{"num_hidden_layers": 9, "hidden_size": 512, "num_attention_heads": 12, "num_key_value_heads": 12, "head_dim": 64, "intermediate_size": 2048, "vocab_size": 11226, "hidden_act": "tanh_gelu", "norm": "layernorm", "norm_place": "pre", "norm_eps": 1e-05, "positions": "learned", "qk_norm": false, "attn_scale": 0.125, "bias": "all", "tie_word_embeddings": true, "parallel_block": false, "init": "normal", "init_std_qkv": 0.0287, "init_std_o": 0.0356, "init_std_up": 0.041, "init_std_down": 0.041, "optimizer": "soap_variant", "learning_rate": 0.0162, "lr_mult_qkv": 0.4, "lr_head": 0.00683, "max_grad_norm": 0.5, "warmup_steps": 200, "schedule": "wsd", "decay_fraction": 1.0, "decay_shape": "sqrt", "final_lr_fraction": 0.0, "batch_tokens": 262144, "max_seq_len": 1024, "doc_mask": true, "z_loss": 1e-05, "train_tokens": 877900000, "max_steps": 3349, "dataset": "wikipedia_en"}
Each number is 500 + 40 x the weight over its row's rms, rounded and kept within 0 to 999. Layers, rows and columns count from 0. Numbers have three digits each. The size before them is the row's rms in percent of the matrix's.

# layer 2 attention key, 768x512, rms 0.0299, rows 472-514, columns 128-191
112:487561463539467561456525460543555473456572532585503502477516491524582546469501525506560465533532513517532512465495469443563471470485469494496521533528498496519506514438504533463463476434541561
107:500514432484537490516463498491544547547432490502508464453516523500510504553503462423511482503501541464472509510490531531527575540485493509532475474482456491585508532553538522479513449520527548
110:545460495511479428494519554440523513512479512444538559529494464460556456515503470556547505519499447458567585546529519473513477535521497452516485455546473511507566461507515478500418460544482541
103:488466521569498562494497518454514496519509447454491506453580524489559421503509562552541545444545502505480488447476594462527516565554496587512522524556508554463539543554504459546553534453497488
112:507509426474551434494526505512463409510512502482573496539536566499556459551588475503541421528525500501534431524519433511518527485455500504527558502479457461502524483504497531473492489489545508
102:529454531439519510459490464506488553607545486507525480477577431483521485545443468468541481467481480511492529515514597514439522518496546497478505509571468457502501516529522519456504516536492412
112:465494527552502540532450498461461468490548521491509500576511470497551457475446551538435519531487502503563539452541542515436529523557459514508509505484537506481462457501534468488524483499494522
107:510460517498537461513540490475407535463489518504502529556427490572519461463485444449473469511529492441476509561493551488486489463476479440460525496494481495566549495604493497478387440566509506
110:465503526415411461464409554544439438512514501529478471516476564511503429449511532531494487459453461505499512392506507517499456534497510474492479484527531526507403520486532559503500554414520452
112:531513471500518479522552493565524448476510558496493502508521519464511524478513528501527499457484544512522532483496449542533442444505558441567492479469479519517462482422434524514442519479453513
108:485501434476511505492494516551465511440529460497473485441476465466453452508422430439478483549509535519445522564423487506481527445477496506540479495520563507460435468515497506476519486540492489
108:521463471503512590439554445408520467415464415444486554537509484521561482473495517531464473581486535508562537515510549541483519470532488434447486485513471468524490572472483466535519524553498444
114:467510480533513509550483515473475519486451541515477435509539531453564494460473457535473533533462490517520556545524450455502511465456441491496487570474531560487505528547546516439452508492557573
122:454511495538490476469508479448494548515552472459543488524498485482486523507476551453503513585500536508547533469561581522422493499490480498473521517548478535448531572510519485454509443550526462
107:523465471557496457429547539564507556410498492437554561447555432545489527518428552525515521519439478460536515452461440493513416517490544569456488411504497496446537508469414567418473482534536473
105:528475537475519517569535449532515553516576503510498453533553522465498446476514512543550432515524508472548504396495476500527543515498553488509485526465489442549526499513455466513474466552535526
112:482497504497451576615462511603449496465557538555468457527574436505444561485476483584554510466541497481519485461478468472479518576505411484481420559448466472501431491510550457485486508459527498
111:460493464499497567624479504477465507580505574524535519455486452517465526490504444482556473493437475479520495510467546526506507541504445527513516517444512516445508480564496487530472490519550497
110:475499482444534501470469460516494480525564491484541483491503580551471470498526603526498491526510424535454553530483606453448467511509437527525559534509474421447484540519525486482470535487578453
103:523456590479506448512494465479461532557556489505533507537442517472543542515505480489481475501490444495469472516459506533475482425528523466523531570526475472516415489468541531532448478542502423
111:497533506503519490526570569444478479504492476580480516445512471571511473517505441462538515540454527474482454497526536556523496537494550505502462492528508527544578479469522470493486511447469510
123:523483517493554485484534476518479521536470574483455541494547526530499492475513593495461507499513564478519479512524500429580458515490537500530507514457525496516516512474470490450498497496442553
109:523553449528521495587455471479479455534535497454499460508487517487465454458544510551464449498531496497461486535543429524486456425480509462525537487426513530428531485514527487468543484450607468
099:555515533461549529490514473471514523466486476507506506473472543576566520439499539462533576461474529497494527475500442553457532526566516561399467444506465539542455571603498516461492443504533487
125:436481469582503478417501482542511476460484510427522532484445513517518510512433586446560503458493570547563479490487541428436483545502484493499444493526478515475503549424510507491485435549496489
112:558542528461505424507520470380438546531436481499482500518512501538433519505481460480513565548470499512521464553519543518485583463506513599469527472532578509534550515548487452570415462477436572
117:525477575516516426552506574454408498512495496448454489494492482443506490523454533519469497477457518531513492412503528463591501535461458481520486451504525526534539506570521545471527460470500544
111:510572490540528573463505511486527528512469544467525498538505538426523499519502472587502503508456428542562438542460491559479482535507524525546543430473485487520454517475498537450510572480517521
106:535495523449467446512522530435496406531502547476524522530483532509565414577441473525524552441505495459515470530483535464503468517479495490545517512509438542517540415423522524522520460521537497
110:551461463511416532495492480532540494470496513495521455526572539495546487476490559574509542533429549481456488456580498502547515490498532555521526467457484491552504520448524459436523507478455530
110:471589484509521528483606542491475519504517518466469487532488452503460485513479473457519438476553513504473490550496473489484521531556473436527546575504447512513504464505510562461446545477524543
109:480545490463515517492563463484533488468476550555520456502508494502460532476481522471487409556473516499496490491539511511540515485458523505525473489410493479517545566453494524470423549518527514
111:471511498505514484447465516465455503458496464487465482505483470543496507426429528499508527445457527453519463461484553540503491522473510495479465502518505574429551511482556520476449424481504458
104:515522549516480542546512571476554495505491487513428476496429486448475536504459451503523520538559507568519511457487516574499511462418479461525471478507494554478504488550475477445442470461534492
106:466523533523500411487507544455501483480519527474552517503438458572491480474451547456465484563493638486441562475477563537467507496516452538462503530481463494441549512492530576574570452530514402
106:482516477546469521496466483504502497519415507577471506485487519486498480469468445494526513430547481476527571461469461469471565431503451485537510532519476578484531453568399516485520456495483541
115:519445534486526489506518539523540537499479475488532485459514616589518471564426494442510530391465522531534588510484480535554516509511543487529445450496590513502513494466466475501558501457464429
120:485489504528471477473512520500568486494537545490523535523479409531523414498574482479516470484524536473475489499482492454528454485512527488510574470492551533518610511493502456496437463573556454
107:521438499414475443493503525459486572532538545443464500536467538524473568497471514511455476496541471417473510496430487453485561545462437426438516475510463503517457511473489487511491543510476490
104:492517501492480521491496516504479559514522519504506519533515474478468476537559532509536521507537526540431503500536539551482506441503479526511485603512456419493537503534399475551568523531525454
100:498540544488383427472490515455498467494422562532516485526561479503516490518513540494482545476544543496538482540587529520432480523502553452554486459507535493502560470448482450525480494479445535
097:487513521540543500458574548484520513476507513485514487453506460507494502447492438546499540520517551536473480442529608494412520465484574519478443526432492433507435523515488456501562504570484448
100:461438459516541461553562530480499529451479468492532535460483533556473481530505492480529536524500552539551527471489564574516553511554518477455479516503473505510501481535423479470447524443553489
# layer 2 attention query, 768x512, rms 0.0298, rows 473-515, columns 128-191
104:522469542518469536537472470557497492470503463483506517519429507457465471455489546468515520525485536423496489454518503427531473516439506494612551485571517473492433429433467506533466537560524468
105:492454488494508544503554529519510504486491534446477452513527527453523482527520458479417525468418532534455488485598443430463524499497481544494526506461514532505499455524500535394494549506541480
102:434497438457432474443508505508453507501526466517514516449464555562501559615543511491492434523467508524482473515530601496502475424499534551491472460547583410443497450485529495594490553539416480
107:490482517393480579468495506519474458480477510538456459487500446526453543449434506525505443564537544468512472521480440490545497502496559489513459490522465537515527571596532572488482493516491481
098:483429471495483510508488477517502464510528468493584556498542468497414484512521554506500528491489529517472460460491551523561479495427487442575563537472548549472515513527570539526527471458512534
102:423485485559519510495528603559523477490534488483535504495552571472563495478455464545553524531441566559546496468532499455482454498531472501514596510432401502455504453490464519472512416456560519
106:502465515493498494509467453507487479514573512469495498483506413520467410528476459478514517497491497503508512573468479485522501522491558434500493451490529502528480533492517553516476545481496497
104:456498529405548579483413475488519584514578537439467444537489417541447476486486511450504496525492504526454512508510509413497494506480490531482462470504539539528534506540498520470564435560530526
104:538561516502513483547426467559546536496458455572516510487570561492459553510508439569532534574526500574503492570463441536513491477484516444498536558482576479534519465543558424458514484526468473
105:475512544461531492467476550461496538466441553494508454491484486480499492519500538419516529474451477501565571507488528562560479563518522487515479549539475548480460530535481516481501577463535471
101:506422436531492409460554480501398507498544460510485476551492434535488529442448530494475521456442466491542524494489432457450477494491525489436490478534414526451553476477456473459492403468535416
109:543549454483460596494472517527553510433472449522484460466492446400458532535500487526494505526442527420559446477505428472419506567438481518490499530479583559497507490571567519529468542505487520
112:438490543499522530462552564600476469538503464478506514491490528453454541526536539542426528467502480438618488454491533451480528472477505496475560519489504508501455438409522533536496487540510570
100:445477569504406440550529533496479535545506512508516491439543464481490508494511492598502581514523494516557414440438454432485534491577520533467495545475452514471489522463444527497517436509567392
106:458557526464482496448507523508513555420504538466458415429492449526492503553504469540533468496495571511447516500511502560499470454460478410477541524551426499513489532502505522430469600484444491
106:540506475423515563538461490455518509464496492484513464506548490519516524489465527507544477442530497473519472538518489529507415487483523542541508483473487518502470490519544473558491556468510562
110:482570511502436561528585502528552434590570477440503525527444523488446482535556590506500520466450454407501506457518556462454485481517532560556477507490503484493494464500525502462478432552605478
114:491508500468522487543599487465510504500571535464568539465528493567477519459503492448466522560501481510536441505465489383543487490472546564521409499481478502547446449537555530546567507491557544
098:504530482484507558524542485494510575535487484457491497483572500450497545485491487455472487524456553491501537441569541489463510447548503564502528470451490556490445405450493520500528585545544537
105:454495567464458558436510544547491534459540517452476495563512546522560522515509501511515473550529487507528507412458519530525459476403469495513559481489421507484508531516474477525457428485544447
109:470469521441455480449478514446527529454448482559517478493493538575519563489519503506444466524467526545472515471489511510528557498566479475492549513542425522490508566570461522530454523459495457
099:479445522435496442529507488483507478539483507476547517455487446463492436475485482516492413507514492460443493578517512645495449459486449448483468487489512496545528533472577471464512506471550476
102:492472474561504482429491485514559436512465579448508535475457588491532504571461522587468512548489481487495487466507440459511500524441482505437564433495538492517505472531445501580430407466450574
113:524490443516515406455465497544495568482515439479582535482507533455520537512486541484603492444513530496467509488471548502457533483504486483503479444530473491443541505500395476540438508422421493
109:549544490551447482466477566510499572530493462408448494460496547438523494531476474559489575457482455523509486478535466559471482524482489478534538461477505506443552553524533479557467451474475543
111:484555529587510502441491552438581536433440517449486446488469469526524552462547547505493528454562570522497525447503583554514464520529610469509541501480520449452488497398460471448503531489490448
099:534517513515466524476467534462596525446514502460529443433557498438484453497518509513540589488544579494471537613501489481526454498436543532543511523476457515530458556455473504467509517539488535
108:512569466447498457511507531518484474472457522501518522510476499506441517557495570439568456468469460469515430549538504425452504531566413482479550457524559547507490520433537520509492460520508522
107:486496470552432526479514519477512565451518488499457539441516525507522562531491512501566583482502558529427479461476513499470491497467466506490520541534432477513455568516506509514492538437506401
101:528491459514554495447505566514495540515539498451548520520518441550541500474465556468542466449483443469470491512550492514471484547506458520509521539538526474412533477508530533491437426570455547
102:502496538538584537532552575433533598520512468500536500516492481568467515484538515511529527545513445547493525469542547532437543478539545497505440456527487514496441522500575534483500453552498442
108:457565532439547519430510479526558447457496482441483526510541566488509524541464477481481464614494462512496581520448588473510523521467506484409446487374502503550521599481526479479479491452477493
102:499475447477467548506544536463514472543458518539534523488457556565554541516497550506531449483495470614413444505544562485433518485465518471501494467475496538542559472470536534488475542541523498
109:495488445530538508558559539508468506486495473517546529397515491551485522543525539556476462573482524457554510520504525414523519550475474505489494545467470536542483494455450453495514498472462430
100:505509495476435435452470490518471456524491522499543457481525514537448493501501533455522545525591456487580460541507557534554554481528439453523417505506545515528457480517510539505530532535517516
104:482482494582462452510554498506491498488459469452475477541530507558485425489591490561502535440566498498462525484480511488471501465512522434422432507565481473444600502569483515435529498467440464
109:413548462480504501497546546495450516500585535456513520503550482541492551513492502464502465481491512596545465551446546493476438490518506442514473479512477502449525575523544534473576542501546528
102:450520512490441461512468572444569555467453512515511552494430464530506516515491488460480502457504564478434513478519482434553498512505492435500527463507483563430502492506495502443508492490521456
100:504492443516519444435499486560463536534555505484482407500482489515478566456566530495508460462492503505494554560478480481475595525558450401507462469498415446526483598514481530508508514486492434
094:439591543486500468572427513543499523482446494507510505577460468459536476482493565565542561426457558498513512441516550445552521477477498523465526487513540463460529657462447500476533460470555515
096:534536500479515481485504533558476497481483405467493565444428456455464493466472526502472492530476422599434481462468535562521534477548500477445410538535490555528502537529527489505534451491482454
094:532516467514540495573543449470508481563436473500483479508448575495507499522467518467513528462521465521521510467521478540486555502506484531515550436503514535506471461489447522507464459503432548
098:481474525566520362510500441530512434505449442585512498509553501458611440449439434528505506483468430490585463542591465510460520519482532462507467480525486539512549471428500452528538461525440557
# layer 2 attention value, 768x512, rms 0.0264, rows 448-511, columns 128-191
098:414500505525532499476470526504452418484553515492523428546499475497563526548448520533468558499445497503487456511477509458522496547522512556476474518512501466485462509440511524569548449499520555
099:467456503592452480490576482478493522463459520542525450456494507564552504452451476456571481538514520473477504463488583460490508512515456476498518504389573505526519497525431520439536490430430521
100:436475519487574513551515444540518474472481462500539518428432416492492539519522517584440514462494453471436479523582529511473407539493552486485477424485491506465552440559486480480588519483538492
100:492384454538494558522473528592428496499488443428448577528428452524516464380536562504470567416480522490446407514483562487494465488519530492544440467520452475457541427471479505507471502518522487
097:433481519484539458551530515483530520562475530493449476509488455460453522418509483557454448470510507559530497531515465569526436437532524504474439479470496543452510506494489499468529489499481545
105:463434514452490526491534512559516468531601573477554438522484561514504461583497460588501496558532504565497515478533456436527497516524489488504500588485509484367508525413449545486475536477495448
094:527464580493567539445465451466543551499471495510502510585448504478525483444549501468447464468437506519573523543519432516545469460531490559518518525532470539423505426420460539386559553430486549
101:517552546475506503508479491523445476453485459505601461457503550471554518510500534485478553454462497565474536485555524431521470511543615603526578508560447552538553505532563491472404446514516472
096:582525481473482492428494488478487475491536469508502495543516491535436402469532507452413501463483527501481494525524466547523520552483540474510533526529503478430479500474478488486584466451486526
091:526529415557521472530515489472536527465605450554488526520466520539562521560480549491530509525506544501434459480565501438511462536531521579526518522490479448495544574488509542463446537526489536
102:552520500519525541593506503533511478498509516534466545533494477485499515514504505458534490369527492532468501450544524488475515492544499502503538500468509473459452408562488475510518606479491480
104:480492543490411501488491475464505587533451524535488502441470549449513530537464481492506463515544545505571532551516460498494522488502495547457468479541531476557492586568528522508503612492443500
096:460469475519487484506433457461477450489589477497479487524485457398477513405502490556469511471520509511512493527503456545475501452476465438534525597462504476522490503378492452432518449546506474
093:502557501485476482532487442548513516484530498489524427515573499468443456530498570519441527481509528563488524471516463505520590496504488464475436444388529526518491448515519475504502584558491501
100:567503505490602528501546494570486451510512466491463491548400533439519560501495506486466533518542549502483532464505539534557430523458490507493513496551463470480452549550451572532507554494468539
114:542572496479518569500496470557531498476459556550509588512471534521505568561445515453548516437522523550517520473482486447527498541513502499482446570488509495527522514486503466529504545507520563
095:537471422523516501531563531486486440470484449512495493585485494534502515517473523507476544429543567500435511522530559462467483496555525457547498514554549498434494499465424597507493508506571555
111:507557501501536503529523478518559521543538421431447496563503531491471482493517420432509476463498620544457530477552472501478520481442511488525472446478530513464473496555473424458487478471486498
101:476474503506565464418433508521457517441480520456497418471456416525486436470522499511511486485484435446556498505528442482497454514498545478517527508492526494493565449460565522499520497468558475
098:492498540490520441399444502498507492495510544525521493404496549449489514562565441536533447520473430506535559501494489455406507493539483515453516522477504560490525553478507500541470547563496494
099:522566576514499437534499538502533528493510484489541550493451536481539542474472481450443520456441484524521537483512574560441508520533497463515558474471525452513510530487433471492506507521508447
103:569483476538491503487444472545571492520487455428482554497500492517515499480447545471461575466477566530472555572458506562460467531435463473525519505500455491508507485477495537469517618534499589
100:521431440522517493462448456448499474461434541521446546552492522566437561515485537543570551494495522541505531502521465442576497578575453538535463533555514448510449527443482483525493542584607511
096:474465462531560525512539485547537549524515501493428530557485460520461496510489512461477499501484559501578559533519516508531438520515520527540499537510575547513530491490466571526539507510535515
089:533564384461530547513448404438468539562489481505449507597473515504488488415567516518504446433422450498511532442490545480524457476500485582525492517520541449498524523431497447511542541428514490
110:521454511474498518511526488432462491586506464508507444511484433548467461457540487565418538531459467509474499470534554553538483471502503527565459513547452501464467501565547454470546472527476518
101:489546508555462455491534465485528455444460499528533401519559545487576462495427575485505544450506504545536474514535551533534507479507541395481469515504595508483529492511542518516534497619503489
103:531549472492493562458530461443481556484508402522488487486487477496522511484547548443588489525480541523514473543511449521511506467416492515504554529496483518506489460541419462502501516504520556
106:520481502502530571512501551476471528481484484460469500537490433523476502510444517527442510515609483477442420593483555556410445441493477431572486577568500501509508483462487511483436430523552489
100:474499496503554445519430522557427513513530514446495490463508493478486519461515528499480529490485534498431440453537430525444509528466480433466476465507510505473532474464504500468524483514488529
100:520521454445492523504456449528505447591459478486444566532460465497525497511510449451484472505562546444411565496496478463486527508520491506490551520495505476526466517574476479562519481453503505
100:455535559544516479465568537523522546472531493476493483498480467552489528469508494502520481470543494504455548505471482460523517527453533504458508532571485492499555546506519475476494481528553507
103:452463577501548474494495469553573486528511517539518448506557467525583494491476491547525557509455472525547400582439457432559517500449446470449447497510489493513541548472524525513469496486478483
106:506538522481450485490547442586459562547484554448519531497541417503518547465426554588520551459552490472527491524498512560493496489557435493518539521494468470539443481504436508565516508545526527
098:517498523546586595475520569523471513513582427438539518544512508470536461572460547502533521459496559523443532500529420483482544493508438482501494526505515604517653552511511508464488514467574497
099:475450524439535468468565511523435484474512426521480434461520515498555476516532428437531492519538458509501527565516536526451504537471461497502466476537603469422503544493450566436534484490452524
093:474424497455527470558496579484475504516525556575472449506516507540532496549489479527492441495498478445488576543550512579520512422517474476535536529530558455513519534438529489575518534487540554
106:470488467489485546491501514470513480544502486483503450549547453552542554498454524530497516470408501522454606521434480485536575502544472519525460508476530527511497571572440441526494553463503481
102:419547498526504549541493411490545497555519485532574459539503460472475505479550486555501451597571473539521519512428516552539425468518518508470475458435551491521443537427450503526587519583498530
101:531492450567509439525449481480466477490489432482489411465393503484463493493513553493457538489494579408529499561476540556496475461490461456501502440538419472476489480480468490469549455477496481
093:505535478451542547532438464507485482448563518502429536472498514473553440452454494503505453547571424518477522461593464483434523524473616462455541565514477505479460496552491507555445520452519497
101:565451459509512549499459484492531527432534525526513579557494547506471542530517602439496468421513543530491467479502487527530500505487539550551470481458505534488443435477480552466550484506546523
093:516491567511561529449476475478490532474497538547554530531547470480588481560506466535513537505383450444523557531509528566503556543485480459442535471476509566454439523505492576468465484522569480
107:435537526473442493493514442481504453526512511490487543450482392520536522562446627452459478455461470556492526494565582494491457477497515534541475415472489497485605452477459443496493458487490516
105:536530512522532527519490486474536522511563466539505513584495494414540499470549530467455470520483557563492562514523421442517541498586515515541458474477499506474495517494449542540575472480538440
102:496532529552555539445444522509495545544588487527451514539492430476508427457448469541486514478541498526480518524556498432459469431511483482509439505533492476470548492464458540521551534504441478
096:516466512542534387478513452481486467527529499492486553531608549534531518515496466503564513465525495491514592466449483451527583486466498537510534519521544538449436557507431473431503538523508501
104:443566531509478480466480534527474549429565524448506477592513484523515506499499460537522569533505582550587446514449477454523506487468455485581523561477471502459590475503499487492405498452521502
095:568420512528483478479488455508515543468492524487525532477457527469579526435472514435514477445575554540486493460488604488527517485530487551510552507504452459543470477585459543443546509493504499
102:510441486518497436503503551510508578451533510525472493490470501510472468460560468531512464495487485484445484572440443544542525477518506558563519523504553590512496517444487511507509460468446461
099:455577463561536477485464516579507556477522469501417595520428549549535477585515486497559449518508506477551481522428462453481453584498475536464517515396499493529499525504460472462538464507482492
098:547434504483460573493540437523517482496487498433508462515522492506481499424529555519509568529433529510489422479445447518493518482536520462541553494462430529516505473511494561487535451519535497
101:506521603537469472489424529534408517448598495509536477553559526503519489477485507543507553521482485489486508461581567514539487526567511496492466529559483526419541475559521531503474414491572457
113:582442487541452476458523486496518532448435476494534512410461480538446461499491512512522500497504531469453453487491496527534504534558448474485401507494464534499501459506487517429512512516526534
098:508487515515557482513463523396545511524459434456504560543517568477478481563445483514572498491526522471409525490506528500513490548542478479458473452477463477484406504492484521490526477526467461
088:505498513503472496518446500506448458484518504551520549533523590476397519504452589453472456580520585506560497395498480532427444456494462476486525512460548474459529450513496474531488537497497486
102:480473526506540476568511476502518485437502467540452511535479462500479390542561443523511495545479468520496543532490486513505506469453485521399460499544453468434550572467538499509441547487437463
100:491465506512467559488486561550543519477505517487423483452501535560557537490453493453543534450461457498475458481504580549508504565552512608492460517516515525501484538519516533440457454451487462
108:560464463528436484489583506552510458413487601493516504428467530529488491494510501437544549531502516425527429497438492478443509412436515543552549521498493422461440439490413566486563543531556540
094:459462523501463551503422433513455488500585544520471465533521490408551524425458537488486399533515584476449490434436527581453466505477496512513440473485561460470522501440566466545507538498499454
095:537518494482542405496425516494466523482485516494559414524562522501513421499471541531453544505434505467474507446514525501517502488499568569512521493487536464522473463487470508506507459491540412
110:535537470528464451500516499442430500529542525554564462549521435483507492537495525515515499455465477500536517491559418407524528505518507478471445509489527444520406448494564463501552592574487511
106:529518493420576470461467514389556441465489526530517454522531488572446486464518594448417563478538534414488456456557479515493566501478535502441471474463523469534571469462513534517509520545489446
096:443625626475524515486454479496595449451402500473521538474563514447525529537469508543495504509510552505516502502546477522494539528502480489459483498476504482500505493489480466491450533541457509
# layer 2 attention output (transposed), 768x512, rms 0.0356, rows 448-511, columns 128-191
100:534460498549526501597508481523504527484401527437445477466570475462537496458517495549508547479577484486513492575475499521549460464485469506538443557533581534515501452488498508520452456577565486
099:490573459506486398544532461517479411510495476497459446553475528546498501461532496532454544515476525585499524500536446462500526476467594556513463493507525560460546493482530496539562448516557461
098:471527545544431456449479463520535496518451489457459462516501486466548532417470472428523492518446517462490529488423462492554582499496494479581529503542561509510456456520447528485455426532518478
101:576517486461465493531511476506502541508588553488457499544433546496497619523492471462472515507515524526531520531466530491494442549470466445499560425547546487521483446521594500522540499478497502
095:445487428542438456502540527487526533496503520522527531527494601535560484469509511459483502448489520556514538514483476489450514495518526529487546552460417474581452508518494510503507510528511586
099:541521483541513480564493429480530581461460418516468518450528471465529541518482510493500532464499502534565503459457585502516476484499424485472544498511517564516464410517531464404465516520458598
094:508571472526447534536577553495456470540492464543492498496566442492431522526550427547504506464559535447496517424513569493446478465471544477474485501495554499569469526494561502582466443566471496
089:479448500466481498478544618442527538484492487499511483507536542504459443522459500490537436503448464362496438480548525515461550450477472386497471480477486504458519496445542494489503516479527533
095:437484556466550489558502504547497503500527574517418519469510490526510517473471520502513478494471505504468457488513502509495481464489453496438552491471487465517482571575466568521463525468536518
094:544511492467467565448515457506439474503390536425596506490476461484516479488496495523447542536511415349529506486502526528468524503479455426509460495480504527458424457511495503515485528487505528
094:497458466554496535434523591528446473465508516497542501539498511550516503443445526416453483530501532487549432533483505519458465464439455503475423513431443484571518566505523499548513427460521490
104:471544502555491535526533489449490426503517462495468498584523419519437490525472486490495508548458537514456464513474560536492534511453512518575554531380476425538536446456494464531453503436497482
098:467509490488471492502520479510527558540459524504525479475483528485530501538528512514476561479484499433482553461484503458540522557565507507490470459541523495523481617442525483474486518482521421
095:407465488578630502482449562427462548408419501506494539539514474480429543519493499534441484512527417521486478508538526554495491494487523477574478512524500469496476524467504500531530492502493526
101:506468501504479474591474562521529479529505541453501500471494516500434496454570488490452518522458455430518416483468527525444608442582493410464454530433543499464452536430512522528506488501546517
103:499529460498493498530524434482469449508553492469506497507530465489462506447489524573529492567468471480504461539504481528507527466438463455557486467525537488551526556525482438514498456495461502
094:603570558483509465509528422479476546495549570487526528481525527464482501559516561498519512498476423478499498455528499535556504451479464542474454543489468558480495504472463440434517455498479510
100:485383542508522544510480492536484507506450488558503512460502468466499537495492549578539485532466417524535454507556532504559507515549574481466597543535488496503539528465561504504493554507457517
096:509526460541467446564505395513476436510508434484454540519530486434426570513548498417503491475486585559510522571525481471473507491567483540452460452502490476500458495447472522459517455481451589
099:479477487436474530560585561466444526494548481493490448518476470577449414435517477454490488487505551450527599484554475517477490462471499495483474576501525488486507481504435515436501499556508507
101:518490479470564496498483534548470515438511507565511384539583509527440467529530552520547464488563432414516514482556493498560495463563450507452521511551582520517422480486569515554531488497458535
104:479537436504561543542478529505536503528490523480542462467569464483491503495487518544536520542534449487480511420494430439467432543525510528486490415494543524477558467527543452551534455510464462
098:428494565569477560575527546489451513563490512432550441524546520463525539440484528463493494474470467518498451541533467537444549448450484390464520521429430535536520503543459568593498500516476524
099:500445529519514461507505565460515544503414530528564518533548539492524582523490478538486557531485494530482525520539407464453506480445433456554491524551433472532528472518538412456495510535473517
091:478489502505535566525540555539486483505436563481544432485547457486556547557433456518472502524556469482505513479512492446506508445466481399509459466526458544534476492563426554527483478616503490
100:478502445500476504428468488510526484500548491460524535480520481467542540557536582512455534490542523503455533472437502477462486526539481464446592481509545433487526504437505531496451436490614483
094:507480475537504524476431533494494513473528488499484495469532516414545517538511533504467515524484463500460546464544538476571498445527410576484562490528495509512429544434435533506426445499599535
094:463448492480467455508479510532510529409566514499483521529476463554490562490597465503563533437581499524578597495461489559519527586532560563486447444515531470450543487539605488441441474485433522
100:453454548496473415555455464482450511482481465491544481480478435476500528487549474470545549551410532478512592425480473552622493503528460539443517475528491536592486436537532487502481524551496468
102:570464493496511526444524418532463463456507465483533514539450530436452458471434503496505450479528537494542396488439516497553486495560464497528516531494575508508464544531441457548472543522498537
099:497486481525517425517478522482507630541556557537479443444477472470478480515512565558568542499487427504539441450440480539524508492493450459513462501528503519449530483493544487498479496547537415
096:522486389443475499482478521469457508508516492518503433485538524391481473521465481504463472559459518475599503512528543490473455489477583466496475527463591515525481496480487497568433629481524499
100:476507458513516519560500456442493485454492484405563520452516509423478498511461518533479480470530466475419477471550580496453462506551510554537535580550587508536511442481499448504512503511485511
105:506452450477532479523476498504474430496571503545447520464466510473523475461509440434491523472411488493399519541462461481465456493452474494418510477521518481516522531495529516484431508439476472
097:539583495474472404450566505509476455478471510546491535417538480477446473469484493410487465576474505463561445541517588463545495526505490487455504443498611464472407528505536530499449498518486542
098:555485585567552612542485504499496513575487511457553539537560482502498544446502503528457504422526525533541481560548490530512413492519578543495480486472399530464486561432472524524422521462519503
097:486494479462435498460512489495485467523514457423487502497518474530451458497466533507460529495505514491553476503503471420546524501523517537423453437558461489458490476541440493447515428480480539
101:504470498498497451545465443527511537414470550547510468436539520534461409506401532510551458475502491523483483545503450522514471474448548558496522522500519488498478443470445521492511485505547468
101:467562520533474525477465548432450524538498568504447449479503515477614471435412516506420557502483568513530475410513497456486499493543492442566491511472536516517487498569468422509431462461550414
100:493450525524479518470519519527498548599490494485479472548557494514512506472475514489480464482504490520405502405542483489499445508491512460553582463490487528460492473535499557505521467474450557
096:514488528511510489445537522505473530568522524487499523593503465511442516550563546505491446502530530469473429602508603499537439483516468529515448494548538490525510531525491524403545477545508517
102:484546522474475475506518493500530475477519488475537501547512498519501529452505435569508497597471457509507407542526494436445481539438473469453515485455507524560535510545575469569516477493496525
091:572525472472445505536500519488534507441568458547514526464484505471534522523474470540570458423520531498459478505482445402500504509456505519490498536556545531468524565445492548508464525525411551
101:470528534495522545490466565504471502477479491529548531566557586522485448451416479518493585558522480418523513468497531520489543424471480405481471512522506495500438505528496548578482525520520470
101:452491509492460504499509500519487488517498505449523521510503520554482506473499473488549447465504459531559530549532456534517513493468539568491536525585475448465437551479459469568430492543437515
090:505491481525477517546526489545485443503448461472509516510442467551478490480471551422486511498501586435525476541497537572529512574458542526440545547547550481475472454529527475478449480490451518
095:483544548511512596534479518449552529510506458523473449450543490488494458480527526464453438518484433529537436471487471508591466483502507486459406493578548475583554562525567554513496543482507426
104:463439530519458487566453409540479495534439488490514570516458492455384542552552490496485520467519449437466570583534556558491483514535513525435460484411484484500496487437512443479455527474513520
095:510519501453470499601523477571525466554553519540498535537503507449422443511502526565537494573416513402493480541479377493418463536497515476503487514488500514436524515514569488464482540525469528
099:442563560489531521471519455446540520525487500468498463510499594436492498493515481463503533509519571532513525485463523554456500544461521508422484488482576481550428463495448505497585569524547458
103:533467433562499461551522482546492436448470490438538520536517530513539567438539542477431567474477451566439540512541513535564527510584503388512451528529533485471530469548492504576432523524576403
100:499542451490545401505492515464444543436523505540459508452503550548509493560492425483466451469525516468520523498456541488446497510496396495493461495457541550539473517445529450547459518567511489
100:499525466506512564464466483534565525540480500537467555523439517512432500550483522514505470493572516484510518462497542543445506470480483559558596479471570507495474516425509495565513540480409560
099:451545530472488490464553478526436461460530485454409454538515473492596515477534517517470464566460524523488504503542465496484439464472559520462567502506544482523516517486487525478490452469494464
101:586540525478435490498465477615558499527531494476556468495449414560462508531550462466489449532460492439588486536509538533482524476497492511501487571453494515450501508552555511556486562531497474
092:504469510530503472529523560452451576475429543472504476528486434542500439499534470516478534460486495504482540552426506515509520480552530545519523460544463490473501518476515487524541480548446509
095:532508488494501557509529428542544532590480520496530496508585501532527530527462479520487457432540527530555547531432534533521522451564514469480536498499585493521494478531541487497538444495471485
098:556537474516512497488544484479525395507496490559575537555525426451491555493502528486504449545552511577496456578429462472504479414449439446548531503478513535498472541458497476481476499522552566
105:456551505520518513576459450476387497523556451509425576505575484521465517470521456483444507468428465527513553511460487505486423556524483481485477512494494503454548545504488454487466487496470541
094:449492460459530465524582468498528515518551445498454492523498499583489486533490515515461548547571480499556542506503475427477528489553486538497482467584504528620473432492560498444495478527468492
085:458486446478506524450461442538470450509517513574446550554528517539501527492461439464549472468562496497539493520476456469445518482494472522486464517468525489488502519603478554495506469531565458
102:493537592365501549541525609552474466509542572456446429511580448518478539482473450490507442516512503539485475532525544467525468512528480495513488508489455447480550581493432531443468468388491534
096:527531516539415476517549502543512475484554441551494515493500542486510522525565467543519515531526476493442503525488466510500511508569446510477532503497533548464427477496536556468496478489546467
098:519387476478492452520518548555472544463563559509467416458540521538500513449506528469509496502517492530517460573434547460501485493546512532566519523520486515485524488454508490488517497477553527